{
  "num_hidden_layers": 13,
  "hidden_size": 320,
  "num_attention_heads": 5,
  "num_key_value_heads": 5,
  "head_dim": 64,
  "intermediate_size": 512,
  "vocab_size": 8192,
  "hidden_act": "swiglu",
  "norm": "rmsnorm",
  "norm_place": "pre",
  "norm_eps": 1e-06,
  "positions": "rope",
  "rope_theta": 1000000.0,
  "rope_fraction": 1.0,
  "qk_norm": false,
  "attn_scale": 0.125,
  "bias": "none",
  "tie_word_embeddings": false,
  "parallel_block": false,
  "init": "normal",
  "init_std_qkv": 0.0207,
  "init_std_o": 0.0,
  "init_std_up": 0.0207,
  "init_std_down": 0.0,
  "optimizer": "muon_variant",
  "learning_rate": 0.00265,
  "lr_mult_o": 1.5,
  "beta1": 0.93,
  "lr_head": 0.00315,
  "max_grad_norm": 1.0,
  "warmup_steps": 200,
  "schedule": "wsd",
  "decay_fraction": 1.0,
  "decay_shape": "linear",
  "final_lr_fraction": 0.05,
  "batch_tokens": [8192, 16384, 24576],
  "max_seq_len": 1024,
  "doc_mask": true,
  "train_tokens": 238800000,
  "max_steps": 14678,
  "dataset": "wikipedia_en"
}
Each number is 500 + 50 x the weight over its row's rms, rounded and kept within 0 to 999. Layers, rows and columns count from 0. Numbers have three digits each. The size before them is the row's rms in percent of the matrix's.

# layer 4 attention query, 320x320, rms 0.0501, rows 0-63, columns 240-319
087:537645495498484517508489591448596499529470460502476579519520484517484485472527505560514523525555408492559489581527498585468496559471492567530503552586437483494536501496502540439492534508542602506459507527432539581564528587469594526429508546
088:410586525584549464518555535546483464463422483512485493509475528516400489409409518485522490465448481538454455443528441432510554530482549552521499515493488520499470510480427556459491493502567508484459391511535488592495544550529489569566553543
092:508612551519581498488502558528584417490465461475555534499447526556503437506443422503461500514540493525558479460439510589558509451552504420559480531505422520412479532531480495531501455479545479547444452566523556585532488633527572432500466482
082:505481551553420625614528514505546518489450457493462435435519508506455487461496386457490544500547526477475565513476434570502483546572555527522469468523479491493518488544535508579451533518483468556492549489482508611366470463503545548475516542
090:513574511522464474489495522488484495500492496519506512515519552481443569465522446525465499502495458577470503559493522486578509399432510475470449459481517502491437521551540443465461525528488500524485574454397498519444481540509481484582414468
086:472540516508456496589551568547410504479405519541515539537434529500550522528443499497462525613553574474507474456526452463373453497511541482539443543506446499565532504443480476527525515465572603600498547553493597525575475489472430510350498497
087:592590546491498578543447474473491497556507393444447577402463509512542526524428454517460565633587555522496500455469492485501498581486520411581550455477458481529497521505466432477552471555490538561454421493537549431453408490464584424419572505
092:447541616497520530488448521509464523494425472510455605416604431514462530480435503485429420536465503479539481486530450594594479523468416538531524561447515574447370523555649447502475450496463455472560622499487461513597513447523431513567489477
082:493461436532442478518495496572479498495524455452570381559436505472494448510433556549525535450543549485513506544514447537468517505409501520564436463492507507449582557526458564518409541587458543515559480521456592453452488461464565559385480512
090:505440546529512584541445542532627529441447586606537463596564478559433464508491436599383467512486453420464440447594523455497494559546503485415577590422562583496575478560494490432517500447580489515516489530494488525505511536452566495426494425
103:458562500582493548481514508491501466572499409490436516484504479488475451447472505473534568602386551604561559529528454490553475548510557484589629588496463503522592550560510503438519457439540561488501481507497492480450499497549551463428472502
091:507493495502500595517522399548519610537559586451474519492473530616490480441485437491552456472460410469497505511483541474601490461517529565497445448548504517399547484562577483466471492495496534483500513484517461474477566558490398500627461451
085:416543561434528498588374456588451604625536514468472433452563439562473353574421425443561429495494450379487526426478494564568476486536495487420522508451502534446569456539478566483590488562486492408471565498487531554515491406469469414471507470
086:485529542574466516530502563438419525491525517528553437422535458467455602553532451467448422488561484491499507500459484506575393481539437568451558454527455497469430480536474545549455506616518498646451479432499507595474478546516434526512488504
089:516366548494523516556545513488509449517563485498555483507436587506506492544452456399616515545391546526569555560539550563549574515463581539458490547445401518517453445501524499571455502605526529561488478504522510441429479513479531529517527562
097:413407448433497556480421519501419570490567584521565450500439625507564502488505401524465554480490534417519547528473526496537513472497477548486461508556552572441572525480497574559514559557507540529511487562511444477518604471522427467396440511
090:445516501518524522507489459495632490522582476518481422497452578503503407522465424580592542420553493454481518533424523517427531526472489469507494466524506516477486484455436582584508499551490472606472450462500522599491441552536534546505427553
099:473409449487382508515549503485471525527472510454419492494516547438538457472509483490459498537509474565523415442511455480588474494510435498458541502551418477451564428478511489518469531535533510547484555487451525491548524451514442584457451587
093:509512570437490501468471475471518541482538502510607477465482546497504575642487555431508589536500579448533506499432548518505438463476500517478422636580523470507535512550469598451485477524605585563542535431541428421525528506484565472457522432
094:517447551486469538548474558418472531519531450560477394496508489496499502493546485546474530408492519512489539450504468512602526529553498535484510553575532525588507482430554503544469540454424510398535533502539550419543511537512446509490550477
089:411537515430456612539447528586364520563481502468469425428540439446521474438370503481575548451528470548504523501563472496469398496366631493570472344493459492500538429516511591472486504394547529536480537513484508482430589496492564500479496524
089:484551539518459500400567451459387528515523459499543508570547448475507509525530665497443459529583471479540626493621436379502400443532467474573517476432494461488557463596526379419436476436520480513474548381544531496502544506464495582496528451
093:489493519485586494581426535554549504532558484513491482519423508487581462589502495471440440467506513498524582486462540474428516508476414504485616517515497463522519486520437479491450533527549587472591533376491591564531513489483546423611508587
088:563656513515494496370453496540489482571483420455471538513518512494499438473509530483489563456515428521455525402485458485538476491522408510437493538534560569459518462570459412517443507451514480436421458614509478516563495410461508440509455447
099:567565509502519533411504475567605559465519495515450492503467447444450533541545489410610460562495535492527476530437416455477476507536532485545450523530446469523491499566456449516462497513520512531545456428469533399491518524441550460528496483
091:474539475601505617493526501433544448449560486535537458586539427479553553426546600513539462571513542534475395423466499417529474541548468601505452500550504469499516562562510418533563479531516466417495503509567451427541458544452443496422522489
099:543462526465522545561381476449465545510499636493447545505506554478375407521494564453489558450476554536512514522430533569499491578501479537498451394410522514518472483475561515535543463360428465522490534531543517528550540441574453498582514453
102:503462526498568492502519526484570531458530552520461468574458582518408525535538478464489444432544514443478566478530474474420423572508559536573455432483451426536432499448453450396504431537507570537534437454563499457441537617491479481604492473
098:489540418448509563546533495515443388470541554455499498478578589456512446514551540537503560479452398513486506486417495586484447491483388437503504527527530493506516514467558613605508529517459515410449515580523499472599507447495451467545433510
095:507549527511543500578513450527548509506540520472545498610523525488611459437547503490477461540530430516561472485447533480488435537580474465556550569508591543455512494480455532434491416450456541453593431526451444486516511518472493572514567498
098:532464529438533591463598513519541498513490445549490476432519524476499448448541485498539480495481535398497491470520494529360573508553465391543514512473512512486490353486593566530464538465453456502501543577567478526460476541468578446445507401
098:516485461463423435433509481402533434525444447487574557466520408533586477422498461470552499559488467537369468476492527517478539565569513534491549461454517522490464489454557525516524509457487431478574488468573468468484417481542545533535484453
095:527450579413524561496516513479494444466493518547547468435457473391512513516497471429536595488497448428486515496422534559487501357426548488476543485625507456532460549437512503493467494500451416584463516465559532555487436410469502511482458479
096:525381499578416451496487550530559493559501500534528371422559506616482502450490490511553496479455580508419536564512405410593477465443469540460523450540518502618513532416562562505460541547497464425454495483515518497516452434433450550559495471
106:536492488488441527438435525477426504538497553546451450438404542432541413536543473512463598430402549489568476455453551534472505505503527571440561399520547496553552421521476502432544534483481485442516514481547583515488519461519491537563447466
097:577595491414417525478379515407539495527557510549441522489606416646460510443505423485503455468401488502424548448468643451463545479521504523482595456535463532421516581516459577488551483477537520476458485508536573482527484463496423491499517537
106:470501556494534462465465594406560576523520451612556474490520561526531528465475470537559554422540542493519488499553428446492494525550560509501496545503502620464482515480497460569472574432471467527473527601545536443488480597451505509531548496
100:526587461455463494433439559403423491436490502558415473529567496448459490443496513477521510548512494555510599509497493469550512536504576570542503565492487535502441607525479587444494593563512551439538489573408468518502452567462524505590503446
101:444535524537434456480481470478476576594410410511480512562517490514450498488464545470514408511478481445496464453528560498485382444446468469521520608535482518402559470430498558544473504535616509585484586420535493539445436437473557443541536542
096:542618582516490405583508561455530494478595524516516464429507427435511572457526507450499447471458560616510464569474552456557466411479528421386525449508453417431459523551476500600499558479509544513480442507421446506560506581442529421453501428
093:401432477490476471451521557395500538508512502497514461519552523434553531526442517560549523508471508541555541559488400503474521550430513586557426506550446465557538555512559457416506512542530587420488561467467531464528471625509415401519488506
105:402531444453497471496538527434496485501503409574463549522534420578483533474502466512482533630486461546457490556491526545447524536579515468512514524428517541554520560567503489499523493480557572528517505434551452501539512526619541529462406454
092:468519482427514478563548563484541520453505489573551433497539542476467411500483498507503586574458524477470494488518532476408510474518415397461462475576456501531493484471492497508459471532565494455453567467487595487536520543485387532512514610
096:565450495475503443515536521424548583483504533423535423454496542489447521557521528464509523478521523400491443455502476446463497517527554429505425530515552481583475418508472464524443523485476544493519525452484473514468397495466493491490507588
103:540571453439494455535460422516463464520590571467529577492410490507503480479562451487546577566488515487502448434394571482476523480584501494482548463481574488502468499398586525541589523405505459631543588531573418477472492407434496512545470463
104:630549439460462522512497503419518440531497466467486570506481406522560483527492472484485540479534499553520499446529415544487535536502449414499507357431419532569449521450476518499575476527493542455446637464454513568587488510537500521478539617
097:445606492449566467450449438480488542513479452532451582525493532355515486466491495479460570453424576476526459528446529503355467498421461523426529521493435459479576512399352478521520437438529433568573446577559524494480500518467492460612451489
093:542538571485520496533469486485489528454450516430471481600465391522482527482579407489481570391494585542424497488501522578500520477462492526554507463472565487522428543438474495507537559444499508532484505545475506376430591466462426604520443534
099:428626503519527446531424522501442558434500525521479552505497503457507437539488516556569502602463468319513511523478440536465514450555473516448474516565567508473493463481420533542624497485550515461485429481497542491512539431617451562593540458
102:447569607444478516481560570573585509505459492518518526591536571489395573542509495501539497391464477508489433489489464484477468572477534533523544500458385599515421454464605479508428499468488479567499437546465500473486409482493485535456518460
104:509475529458475516520494460456488534515500525389479483454532514475580454490482447399482442461450562564466511518481515514539518563396463554512434433447537547498524435459490551492527482421500481465458585482439525516520501560537426475520529549
101:496503502626558514470538550539489517468450450519528413541620570633415501467457401484458488513496534458511560435459481576454535492473641505499562591520378513498543511583525482554413514502408427573497417455455469529456536549453521517472503438
096:544563537498475549525582463481487454584519450399485534504478492507494594561466516510473485516565523566567452555467483496508572509473554562503466528571564554572487440530504557429442466435487537435429579498438406572524528456547525465512410408
096:490455530519538524482493520519528427459557420649497474618449470558529616449441420565573486541470420435499578499511424518447483568481432502498570469500458495508437445466472492456567521502601413500503443450572475493528587515530555527532491534
104:505499503511490552488488500568566467479545489521489505517444561535461541470575484477531535603523381426463511454458549531492480447535507476437507552527381510481509409553469428493396489502476435503534444561526556551582425536514579533461521462
099:413567452474516445471476506455478433455518506560534439592444372523473533498384489527545495539494517486486453531495529486441442608478577507466497504415519467471468431583489451435572554492514510608538393476543552558512429477494501487531554493
089:458534456531591419477471439540513612417423438528516476550488492562467461455570443484450540443519532532492525486490435506509446440553467516502456583435540435494507561581541457504558466491491455520441445520508525433502518522458422463435522533
108:502397481453447499443488508544552500373471467482557435499453520498509478526505405485472557519460544473531485424506574628474526605511471576498544458525541535427508431452524535474414539559473412519379498530496497494431480444554609525383488461
095:519489482550549523430547603577536514513525511398572502510409492362515489536480516499526562506613500477474451561498574458464463496386425519558470436533480487571553517461471525419513554556478506552570504376500494576556521491512431540488393458
100:580593489465460516474430503486523456520475461454486470506543512511540502470559607601539481513430497524541512612520527446490410491502478440482596459445522539548497419393476596513478536554543513569495420506453532394567582435512463543437515425
098:514428498468574391566434529535455528389515503482533434452563380494492434514511487450457426591513577521507452517548516591495488560579568625510431412423581539426516488473494573454512482431519468441437513527478478595492463551573569471453515502
099:445599411522486518445528474576570536533542620545460520558536551576520488388479488527479385450538506467492466504524568440502562504514430469445536477533475480449455619492505488476506539540516514427598434587526504521581455479573480489437448482
094:361567480478495522404446497592418518439436592453426549560517488552498458456517533529567460476462449490539522517465482417570532526546500626513471494434567535485541583527457539558608560384480541534559528540458411604545591516504518470563524560
094:414562489461537450442511465510571531488467429599493527512505491543604537459446464486573475494477475479525511468566418521572460541502526547472603475458433501441459619549374559486495592571578454490480550497471381437571503533535507553513505596
# layer 4 attention key, 320x320, rms 0.0512, rows 0-63, columns 240-319
087:564495437442420478561498537549451355517446413524503542499532514504462503381526489542539553475458504465463457469417539564532509552510533501515496576517391460429542457489529531404501426496497506516479499552492600519495506492457459448540511450
083:411522570565480552607494631557516467504478473461486540513525667567426511416489513477461490515545470522503456435496541579521495415471496461424463586524554473536463538488429485557551509531539456535523504489521543522564573510456524472427510484
090:476510507490480560511461501529444445463430487497512539542436539611500491492514517585518469478528558524514551530426466550479546498540420511569532544454407458486462537501476435478447436451521520435533546472492502571547522565594473413539461506
080:569441505467539469530506540541528533519474480495499515423537566490490470595579490510435566417440569529442467473473506494497571491452492531539409475495507513441437588561500504427531540563458495503489413557542563502537533434543503473516446548
085:306496550390493532539471504525512559424500448489508473486432431490521519506521479527513466496516480411526466429492536575525547521552535605503530469413501407491564574591443480451535475529495478477473492539489549476452500490482550486475475508
079:491525497595425515491570441501517493448471481451525490530517603489443549463474556425509511543494469526561533540516529407564526434480457485468513471476479500523558455477524470516619576595510478569526494461414463616602543497505519571496532485
087:589520497438476543386588492504545460482512377466499488574462520504516489414633508433589524554394475541533500448488518534553538459496518509510414558539490563488545461436553493446510502501620468542421502530379419451522507555563551538551466537
086:569450467526554497602397525462460475512507442519540443477534426529580540518482541499419412552487552491487549477496579486444407613561489511517481421494459357449444520487462573511532584465490449500466548486526547478477439429507501561585489415
079:572467517530588549417589548566468535496573451524510393540524585522465543467473563503549510539409470496458385467551478496550554420517505546469515539501524603478454438394484654520484461359558451450495525447449514509513473590482600544547516541
085:510435544491450538447467577472535394529515480485500462472535518417476479474486472567461457517507511507592564497538565556488568470504432596435513554482484456492487440387446479433494560487430480489470503550512545587617469415474538477491551579
094:407540479446502521510448502569443551375524487495435500542431495532474489584524431397395468491565457538574442526540465494520448530476479447415440440495473537550470460537412536427531513477446500517420520441478455466554596556602472509528466549
091:418384520536486417561470579489437460484459433407501503519475476557499506448451470465411539484485592478476477509578501438449476558511566489574576410541727417556499491489476553497503463490488515512466488486464433495453526456500537544451547512
085:553473575485551443521509470516476475479463423362556535468480526429497608515504476446473492491483508522452434530509564494517449541579511553492546462558518463509608501438486526505509487576434471429534487582485477552549522523495487496509551547
081:542574471459474481556584429461479611505453473510483467467494483463617588488544525412529533572468506512520499584435435499445529497583491496460513438462509478404446482415460592518503437460513497583468439527560495523525532506462512510440361520
093:660576465537538531496543401476511462489531555574508501557517525477495494432484549435521478471463525538475553483532451491431423525496498447510515569554590493438516471434495591446589491543594459562365466518423480446367464397523504541519527513
087:471547600446384431468413531490525597470473475523484512459491502450483509562529394489490468512519486489483452510491514566508531486521506538509550384479468518512423494462495495461484477530480456429496454531553484551516494465487476511518479450
092:563583494457579522538529395501555452554535564533440564461446553466513416502455445412541519504449521416411483510450519537554479436579502541447559537521473459427574469479558446524521438538511529494481423516415389540520499477494542486543576534
094:465510499541511456459542504463601430487455531469518495460516478484475455518525597597492501592526421495430500548575548493417456443445452410564489517479481444512463534457488482490480496476498457520564451623538603584589438572513488443502487461
102:468455453487414454446419518440452539471509479467460577489510478529450469580516423469465464572497519474538530587537529529517486608538529602520546468498562509479521506539450510536540504602509533481511458553492479496532520480581562504507428577
096:567419467482466456532508449506484576459585565509593467533590445559496461500443501535556505387464571516472506531490545362552651430457509529372507497524588554450562507467582543511460494504502501515496481500507421415517578494430499413574522545
086:517480551387479481540518360518527419524548591451498559515399517447445570494484411556516449501471536433471500490563435458396571418634533467468549480513437453507545402514527561504421488515552503496533521507556500482440527395462522501563539521
096:458548546515537511489444595467493484502492442552470536554444459487462574557434533551422515566534564531430471493487513542545560426468483477491473510497432495500496592537492437482559542539471622591508606470651541514485508476539374487554494491
092:508529476549452533561454490428453473499517451544485489470480547536456534445428504622595535601535521510457505399422536520361510447459428493510510499544460506567518552561469445511503575623508551488494553516495519476516490435444480531463497467
086:451447489465544550458520511457463607487490518447509540479601418580618434397389509487445559465457553475406456544550512504615589487455524516502454518507557444453514537566562522486500523601498500481487489553513477438563536458577377552624457548
101:508501464575490524507516495408410484553433470442456550418546474461465439585481547462444517578472434495551420560539611577444500420476476429503572552539571606512444508519370462616534438516484605496581485501518503478445488487542495446601367531
096:429439540513501464497504609550457456504601546482536480515458538599477501643528528458516445429466610549444538504441586541527512401491513468431471575541540474601619422472552444483500480574486502484443553517475461538552410471439489427482541428
106:573441483533491538581532541493517447553498494483555517520538571483521507463491498581501457446436460439466451552535439470425443562487555447548531388483458456498569544429488525540442462525506497440532512502442483604540547447507524577542469443
090:535520539573549453538540456521508567466467449492469517535518531431447423527424493606558479504481492497480487521455497456591449531552449349393479395554489553516474510521453520585510505458445502534538486464541546477474513476537550479470436586
097:510548484508517489396540512488522599496586466407420519485467511506493435481468475534479508503490500551496469510487577503576495524438553556402378507532512593450492443534525531485500561495463509478522466552445494440593496564480447401543455458
102:545420517549543472502510522501517477599518553446516483450470498530445460547498467503549451539456422528490460486424398413499509466567489427531561467528480585522563453443597528536504550535466459564543485445454525528495549522525532465531545515
092:392441559492475526582472523508435544466530484448418513509627488552489549579481489540517387435479537580538524480506492474517533474456512486529423528463435497541542514528692596516545496444502478469497390531580562603464518485496525535537555538
100:530433601568541519460554441541578506455552495492588523443532513493498536465469466500519426473470534466517622522522413411538513470522442465530479520603493496438483558522612600492581505532462497547481467483497590567497504455498550528387571470
102:523483506529539516444362507452554503477582570550409498551609448486498520522485555449438514473443500484468526490574603529531511490428398543516550530437491467607444495441558520444508396525471541531495494472416513444547481427479467523548553566
095:560461579461478560451487586461439458474505455501449438450563460430500483459540465469580528552500466523577574555527499497575520481415476499474560551476615504522655582542488519514519423558438522430493555490511499493499506524543462519427531514
101:491504524480465526489468449460462543552562442615513539499498485444604604392484424511427451533532600495489475509402516517526509492574421609438450503488438552523506486438483504496478458503545444539615470491511440497496398528483479450547500510
094:536588545557539522483517446413504477538535495463508499560555521520543554502420518507509482534546450538521585490454501521477587520479482525461436555480561569421472558525512437606540505511488547476499570569521524569508440486606525471416370503
097:378526485476509450497500485536556483539470470565580462569415479493499486439569458432530486446490531443468556487562468444411450400517585474505471530585491555486407460529527555496490495506495487563597498515537368509493531527490509508537561480
100:486533544496555529520535452557434458546515544444482501603523505506467451511555458455524556561410481519535523621528506480507508532492461472426450443590525568463513554633472531529382612459539526455456538508582429536521456577476474504524569397
098:396558520468498467499479536491469511522450531499432479549460467452547519536551508486450485432499580589428576463406419535479452534486487427603462437485519507418541472488589465527447499424541584449517498503528447521450491495505405583490421509
096:528460519466510491557452536501534542519464495490433564405545475507495489484471597544505507486456424609503492403540442480627493523610451492453540485510494569511511517462483493489527507434445482513471521591478497556519406532599473491437503475
092:555506555474454432483532534488518488456490479624486507538400516598530559544529481572541508521509467481587521503478552422459429439479540532429432561505481451503549596527496493456475482496516509488468539526527588512501532479473523490587544461
098:465512485561549487471409483543556527505593524454492545486494550516474433553464453511521456512527580434491513430619530500517548524540538493513485448431463484472428592558473450525547541469531512467532427478425473516508526548468514535386463464
094:463477453412478488421465457493459496475483511515455571496537580506549566370556470563452473597476458541477526499392450479518465477429492401486584449524576577550548584502482504506432522483480448475370590577519514517480515527485629480550549537
097:624491495538524484481448527475508565415415507505561460529506582450442498598472485388448528581507491542557607477506506562536498449553521500422502517469548452551501533424478448513564442600513451578497501587430597522490547411561534479417533593
096:462575468533466435558530503564511557564445581494459502469500476520506455479482520539476429555557442503460585531539493539516540503577550581446528567557465543510476504475571476627522377528498507579478584504535556442602486556432470467462461507
095:474474397465452491496494508431544547535537510440573535553464495478500512496514463525555467551459610495471485426475493533473486510512469335418484562497546470497454514511513474489511487574472517446471584332534623586535434499499529508410507446
095:487530484523545432551475389546565474358539472523452511509556443494434583536542484479574513532473432445457562505403427455521351543469544482498587483425446468584500523472545431418485516551530556606525525502548424470490485540545459515515384461
093:493474457480456452510481499424471525546509402492497483608454421464467504506491490516533452552493466426576480458503524507539364622595506438443574560508461497429523531487429436564415445523558513537557495473553585558565457565508595502552508495
093:457528446583508513568542491570550572511491498496562467475494517460547507446527401506486447584462429376469447577552441578520344471477542533522552460537484566511569527557497365574436563487521577432468469491514452400508513511540476516565471532
102:505462489482493453426510439533454433380471542486503553493562519382429488568484453408516485522467537543502490552491528460525493586354550545468462531412540538497598518455554619481567476476482538573612509489437460525479520532578527492462430610
096:506549442471551499468606545468521514453531514536567520520460551607509467491468475520515516522396534578495500553515547435540428540451575447418507457559502523402570474394467496397487429520605562562397508475518556441512395555541502550495424511
093:499543514456492592511369497574524552538450516362509500522572443444434483463572481435543500436423555484501434459504565422496487504408493589478532513494534517473467507510525525491471510466432526535530515555423525500559581425440554527481592493
094:540516487387459546643495448479533454465517515519487505609465509547436536549482528460618524510447513463482557490601491563470542566519529418596506475473452488492418431501483615487489492552658470582539458578518536512415507535465455583513507602
095:487455493558457421560495515602474561414585545519531459570565497553526618547444516422485461425476547483525474433482474465532479566542428511549489485538526464468583538526429506469568556384495494509500525517508466658548498508491506531485519454
098:490482488466453451519538536519570516416433525430554466525441461512440458513565533558552486411478552456431512540460563518460533476428483532510443564376509481478441426462529494479531641561499477526456451463457499541545554494514503442570510493
098:547507517546479545538619511502488437498545402476487485474483419487521581572500464498511533479456598515496474612477421404437494517606544500505503482525519499502416588458630482522532541490558477525578391574452498525504443493547532536473501463
087:553642540506451446548516426536414415515539535558597486478472527558596536464456516495453488526447560464494568442487575516483500412463458499547487512486494584594494436520524487406478516412418483433554507466568340553432460503526592512487489449
109:584420505553524546481504483521481469510506467527526488460550529513524551514495497391506494400498517465585477516447527585469502495457546519482545405491425423606425452465464521505485470510483541560471486526506512543500498550454450467545512560
099:425486441448470573503536533600543461542468584551545557467492485463408517573489504462416628522468526504523470513530566397609465588494511413478508446413517541477617503400425457536496510418455496466514562519521541580585482539493381491543531531
098:485482508485582496481485476476564532502481529543547441464490554503551555530466539499432529579519585500462492496575562465508519406460557485428524508529600618532417632537561466443462501566489503477525340537473539528488416444515473511383518411
099:529524474489488512549529500439447481400466486422478491509487492515441513438519591481553548575463520455476439452443460496564573502555457444555531501455464446510447493533404565503467459514517444501455453547518575480593514525526556465438463549
095:611501427470643462494498539533554475507507505509456504585507526509467461577440528527568450487458443422509508497523582409472479532492401332491569457494459591486494454486570553502500463407510569421586395518473567551522558548458528468557477515
092:491535531479503541535496477521576493526466506525462496493516530500462533513442497541528432539438447431518421576599516468412517439467571484435618550492543460488566480559476386530535389428509564461558500456564423477414518500416500516485452468
092:412515448455516481601434530459567390542494524575517470514468406495528552484518579607509532426588465550477514561508457558507493584479573482556536582485581489499494568512496463467515497459486548563480464513515527561611495453552464569505533421
# layer 4 attention value, 320x320, rms 0.0606, rows 0-22, columns 240-319
086:527462477514507517529521499435510511579540449520477508505442534567491519573460536471523442462510479509509402512450577545526544506489528471518481430453488494491533506423552629488486508465562368535419431554541488426490433472553469582497478408
086:589493505566530568474445504424574413546533397504557569481519464565514492491513516563449625532484468499519445533586481436516456576585421463533418502465541544518409551567525486473438561492462525483410530421493488512403443535569482510499630482
083:536541441523511568410518613512483555526507539489550439552499463561501524527441430578458531551474531491478540547537500527597385515522445619505527414479519518504465486522475542410432417513531532479500408541487458466424479460593470509438505501
094:421469451477622543497440522487507475537606462500520430500464599552525467513518539418534431641457412560563583511581489528501526549464501533606525556589494481514470498594505591521500519523522521471509545537635543489443483399446464451474535518
083:479514425459470494525559558507446568459539551478437581484541485489566466419600404572467585471429410561452424517512541490467601545569518462495501360481531600519468528487449495517478514485536509676472495507481470565460421475475570455506440525
091:578452503521466425604573543478418509618490437540454476533461430496499505452531578571546510467496556381417421394555414473526621585633502451476572543544486547499564492494500536464468472544566439572567521485572521468454535438471493527522520482
088:467570475399504541555551561476548560513484409508494532425469491438526466471413436503480554528554532445550499476496409596397363430539579554488493531544467456566500530499519428570486475461598544466486478416507515542530456429486457471464537429
086:405449498446546555567586543509452455439482456458470496455475488464584458489534470555541544488574540398441555492526466479539491484423467470481519497515464480529528485537568486389416568431464546546461464497457521507522484544496473517468500477
091:526464557514570580417474449500511468447501407562511552440395496574526433507496574490513530521560506542510527537542421458524505437505562475489470453493532524609467497531474441542537544500466570574586493495424531530527467508574476392568567498
080:526572523497349581490518600511555502456517477418568405574457546462502576520597529521553463512521442508529596520494535444513509495464450551561523461536494518441465473498520441486541584524491468444527396537461541484507551519535418392381538591
093:484523483493568501490632524472499495527508514518450587482472531479524409590527529429434493619499539517499512549548501608481500530577472462541535567526566407538465437492556506504553502484583427486435614513403499489458482408548425523484525517
082:433440599474471565606496484445424573473581528512481466453466502487528491483447558447483465549519513582466488531427457504539467475432534453509451556462652472573453474494469568444525583563480575480435456485506606509420461457534503430568499472
085:570542521467418510456494489567526485466515554585581532502547422439527502551481498461545495535484518504566526421468503487488528548469486540574518537516454459446515518405483441576499407534429481560571520456555495387495574497541569435487417469
081:473512500499443561559460480580499544413546524446595495530603496573436447415576488529524631441479579530402505381509534492490625521506513435523523498560498414457556474554557476543481505470561479604431473536494527561416512527508461534528521475
078:520501495560508429532498369482477523540563520605466446598442530467584574506583441470472460541514474439444496449551474540561509555556575455600537581436552422535472466507503481539475541483540549514515498569505461518477490407500479451540492610
092:545543396440460495519693535426577486614479544443536565420479556472427480494451542519462544549487427505543481532511423493470577413514484506467517502523425488563462480472444410493475437553512486401503443651525500446544523536414452378460515539
085:560567478452452456471464433532528479512570572489459530520454537486476545518469540479473553597540562454511531494479512524491509464586584474502615534521422474520469472499428454588506410434481412600451451536470525553498443440505558550431489473
083:444600480503521508424542404488555446510566558549418475505497479472489531636566515453488546522464484481454482578501488541552417462510525434469443550432510560525481496602513519581520511509459554457512471488485525474500477541517484485451461377
086:499461475524508453532495545534599531612538590535478618496424472510421467535516547442533482500471431572488563570585520418499412484423456489485540464574481584439563467509488464470533447523502507449500619477440493531476512497539521557493455534
091:515550525598467459409462513550563525575449452489470459538484499467395444519535462539650568407527482528469451660520400528496491456502529547473581476487581432460489466535496518555428619569487498556446463524460506501529561510471526478488581524
084:543507459575415523530450509464469487474438440533504506444555465487519554458431483527471480519508496529499518554395546447526431517553538540580522558532449603610444435498458458612411506583490438539573504536452484478468525487511475442521529464
095:500579486525481532454542542477519455468426483568538508498485471446497488409546616521555528553506470529539480509510543512533463462502449494467432503472448524557491466450316417395518432557506554480489408564495552476546538557571460433467488410
085:540477570422524471508521462466466543439439539504522566554537616521588608481477447531497543474439528454479491421517500488545478525420515524505464583542495509571470532481446439598442482538384473471461491506545454422531627443527460505571497600
# layer 4 attention output (transposed), 320x320, rms 0.0827, rows 0-21, columns 240-319
092:471477474512485494455544441553501545427463515484543446560515493521596466507538508522477421543565519445553499441546448524481524547519412594437569506536577478550564487561451490503467624532470456470487521490463516513505546498383574481483556508
080:472502584526377443467559500584610600519374484588489474446505514456473530478574414453550484477521529439571548499526456545503512479452492454462466496510510479466497522591481489518407577499492434505495381497553542540418488410536465499483445573
085:513548479480511492553512510596465524498444412572520547475505541479523560527451530489567515511557450536556383634542562491486523530496517530531448521469550492467562561512561470525562431503471519472543488526498469551583436587473452515511469567
086:488492514567499463530492519475493407503530484507444540502473524476493534504467465600436467470501548485420494514478557419430492555522448460428495494562461428476436546510482479529506524389410405518440450496471455526496634520563526556534488542
083:415408553531540466439430404541599499505457535407545528484477534514441527531430447420466483552554480480578490548513495528495462495516563497481462571464515422476522544439453481581480519451453551430539419491540560502450498472599519493502540521
089:465399457480465576462524556525572541489492505557549523459548628502481407439597506499455523506548529459472538501445494457459453405472453452484489497484447519469505530447427509529504555421525510464485532421485606558578404475447397517491421436
087:487517479571491429532488544476538481538568516493457542504516522519388524464474528475489422516397390500506512528437597497554487418548483369438547599519494529477462494458503485429499455509495398569523504490566497537463457438469616557567409543
080:573546454493415485548474456502490590438500532499543446522587494490524506409548456478500504450491542538547475543541578453495500551581497550442471495491467542550417556449457448484493428467517522475493599511373520435420525476467485495556562400
085:550487469523508535427435475491535525557467501464507536660517552524489583531475535455498483502488503442465487452523618482498533556501509552510580469550394412524484418506449542412491546479500458506496511471590474472416497526432599548493474507
077:532361521406556485502411472418434450481539501558520503477542485500521425420407517546558482517388600520465464477547543471539489433408501518513400457479587380569560461479475564513526440381495510557460493463483487546489446561522478468532481494
085:460524513531470481578462500447571550412517498435455549566519477494421575503473433547594557442488446532392491504499518480504489575537517576530579409533514412463546543528471564432539496495511549554489454489515508593572513584533509519488464576
084:493538438497587566407515519526451491562411529470443445516519445583447499620542517538457544454618535459510444521509499492419467518463480527392473415509419556474595525479411531578552485618476455564528532436532452481546598424451470547443473483
082:439479438485508533432525472421534497521464387525460483549531581541528519454482543470556495464465432449422467466504475358518473506552500484488545496456462529488528495474513495426463412450561537533414468478512481474508531559507484465531562583
077:543487536438404504448525510420529521542562489562408340524490511481486499513521540456472432513518460440596499455496465474500501398502532462398504557546504531484582546406505536507469441570484469488512625434534476432479617469491421502462526506
077:509544440533449478511541563556522383411505454460474592477591626505433449506401528539421484571520626523445518523501473535521426462488436476522477488492455588514506555546604485439578466447514512500481431498430511519550463478457527533486429469
086:564439495614433583449417479559435510441581404565547413504521512518474499466486575496458545460436405512518541482459614578580488451549466519585489469607519564505558485428544470540456537510491476493489501450493567577492522399472595487453543478
083:462582508543634571478587534597569484448478492560404460451487484537467522490503533490490489522471457475431475520509552410483409522503517445564472465527416528497446545506474401494360551573476494427491524529549501444542438458415507461454444387
083:535508502504503489443483549507451572457548477400570471555482524503508636562511455572512514502515563486477457572529434544500474641516438497604477389531491494461457512408539448422461463524500538522450423565534410443482464532511477578550493553
091:504479535476488464516534542456490551439478461396533478495557453445564521477455456536456532488407405529550515509428450492454536518649523541499506513387559461479462577521515456554553508436551566474484424466411432541447536457488494475481514546
083:481542620467545464534481453436515511449554573514612477467547470468521585460519504417475516518488531497485488406487539414553376445514537493557540454539434477530483500534487532407474541483528468525438527439520537532405517475452490574449403487
085:561527533519559449403499449570537469621509536504552542565461588543523542507548530486529479507498547371538515439530463468374628518465544460488506475491601525492518432411521483436545551501483478593493498501519574515512518485425496568476468461
094:573431518441524494508436518534559481477509418505519545588550559542502481535507459518514471508439463464524478532440521485522520558535502501451529500559531523445538547518641482550463453459492400498462514510468584508435510626495500510516589546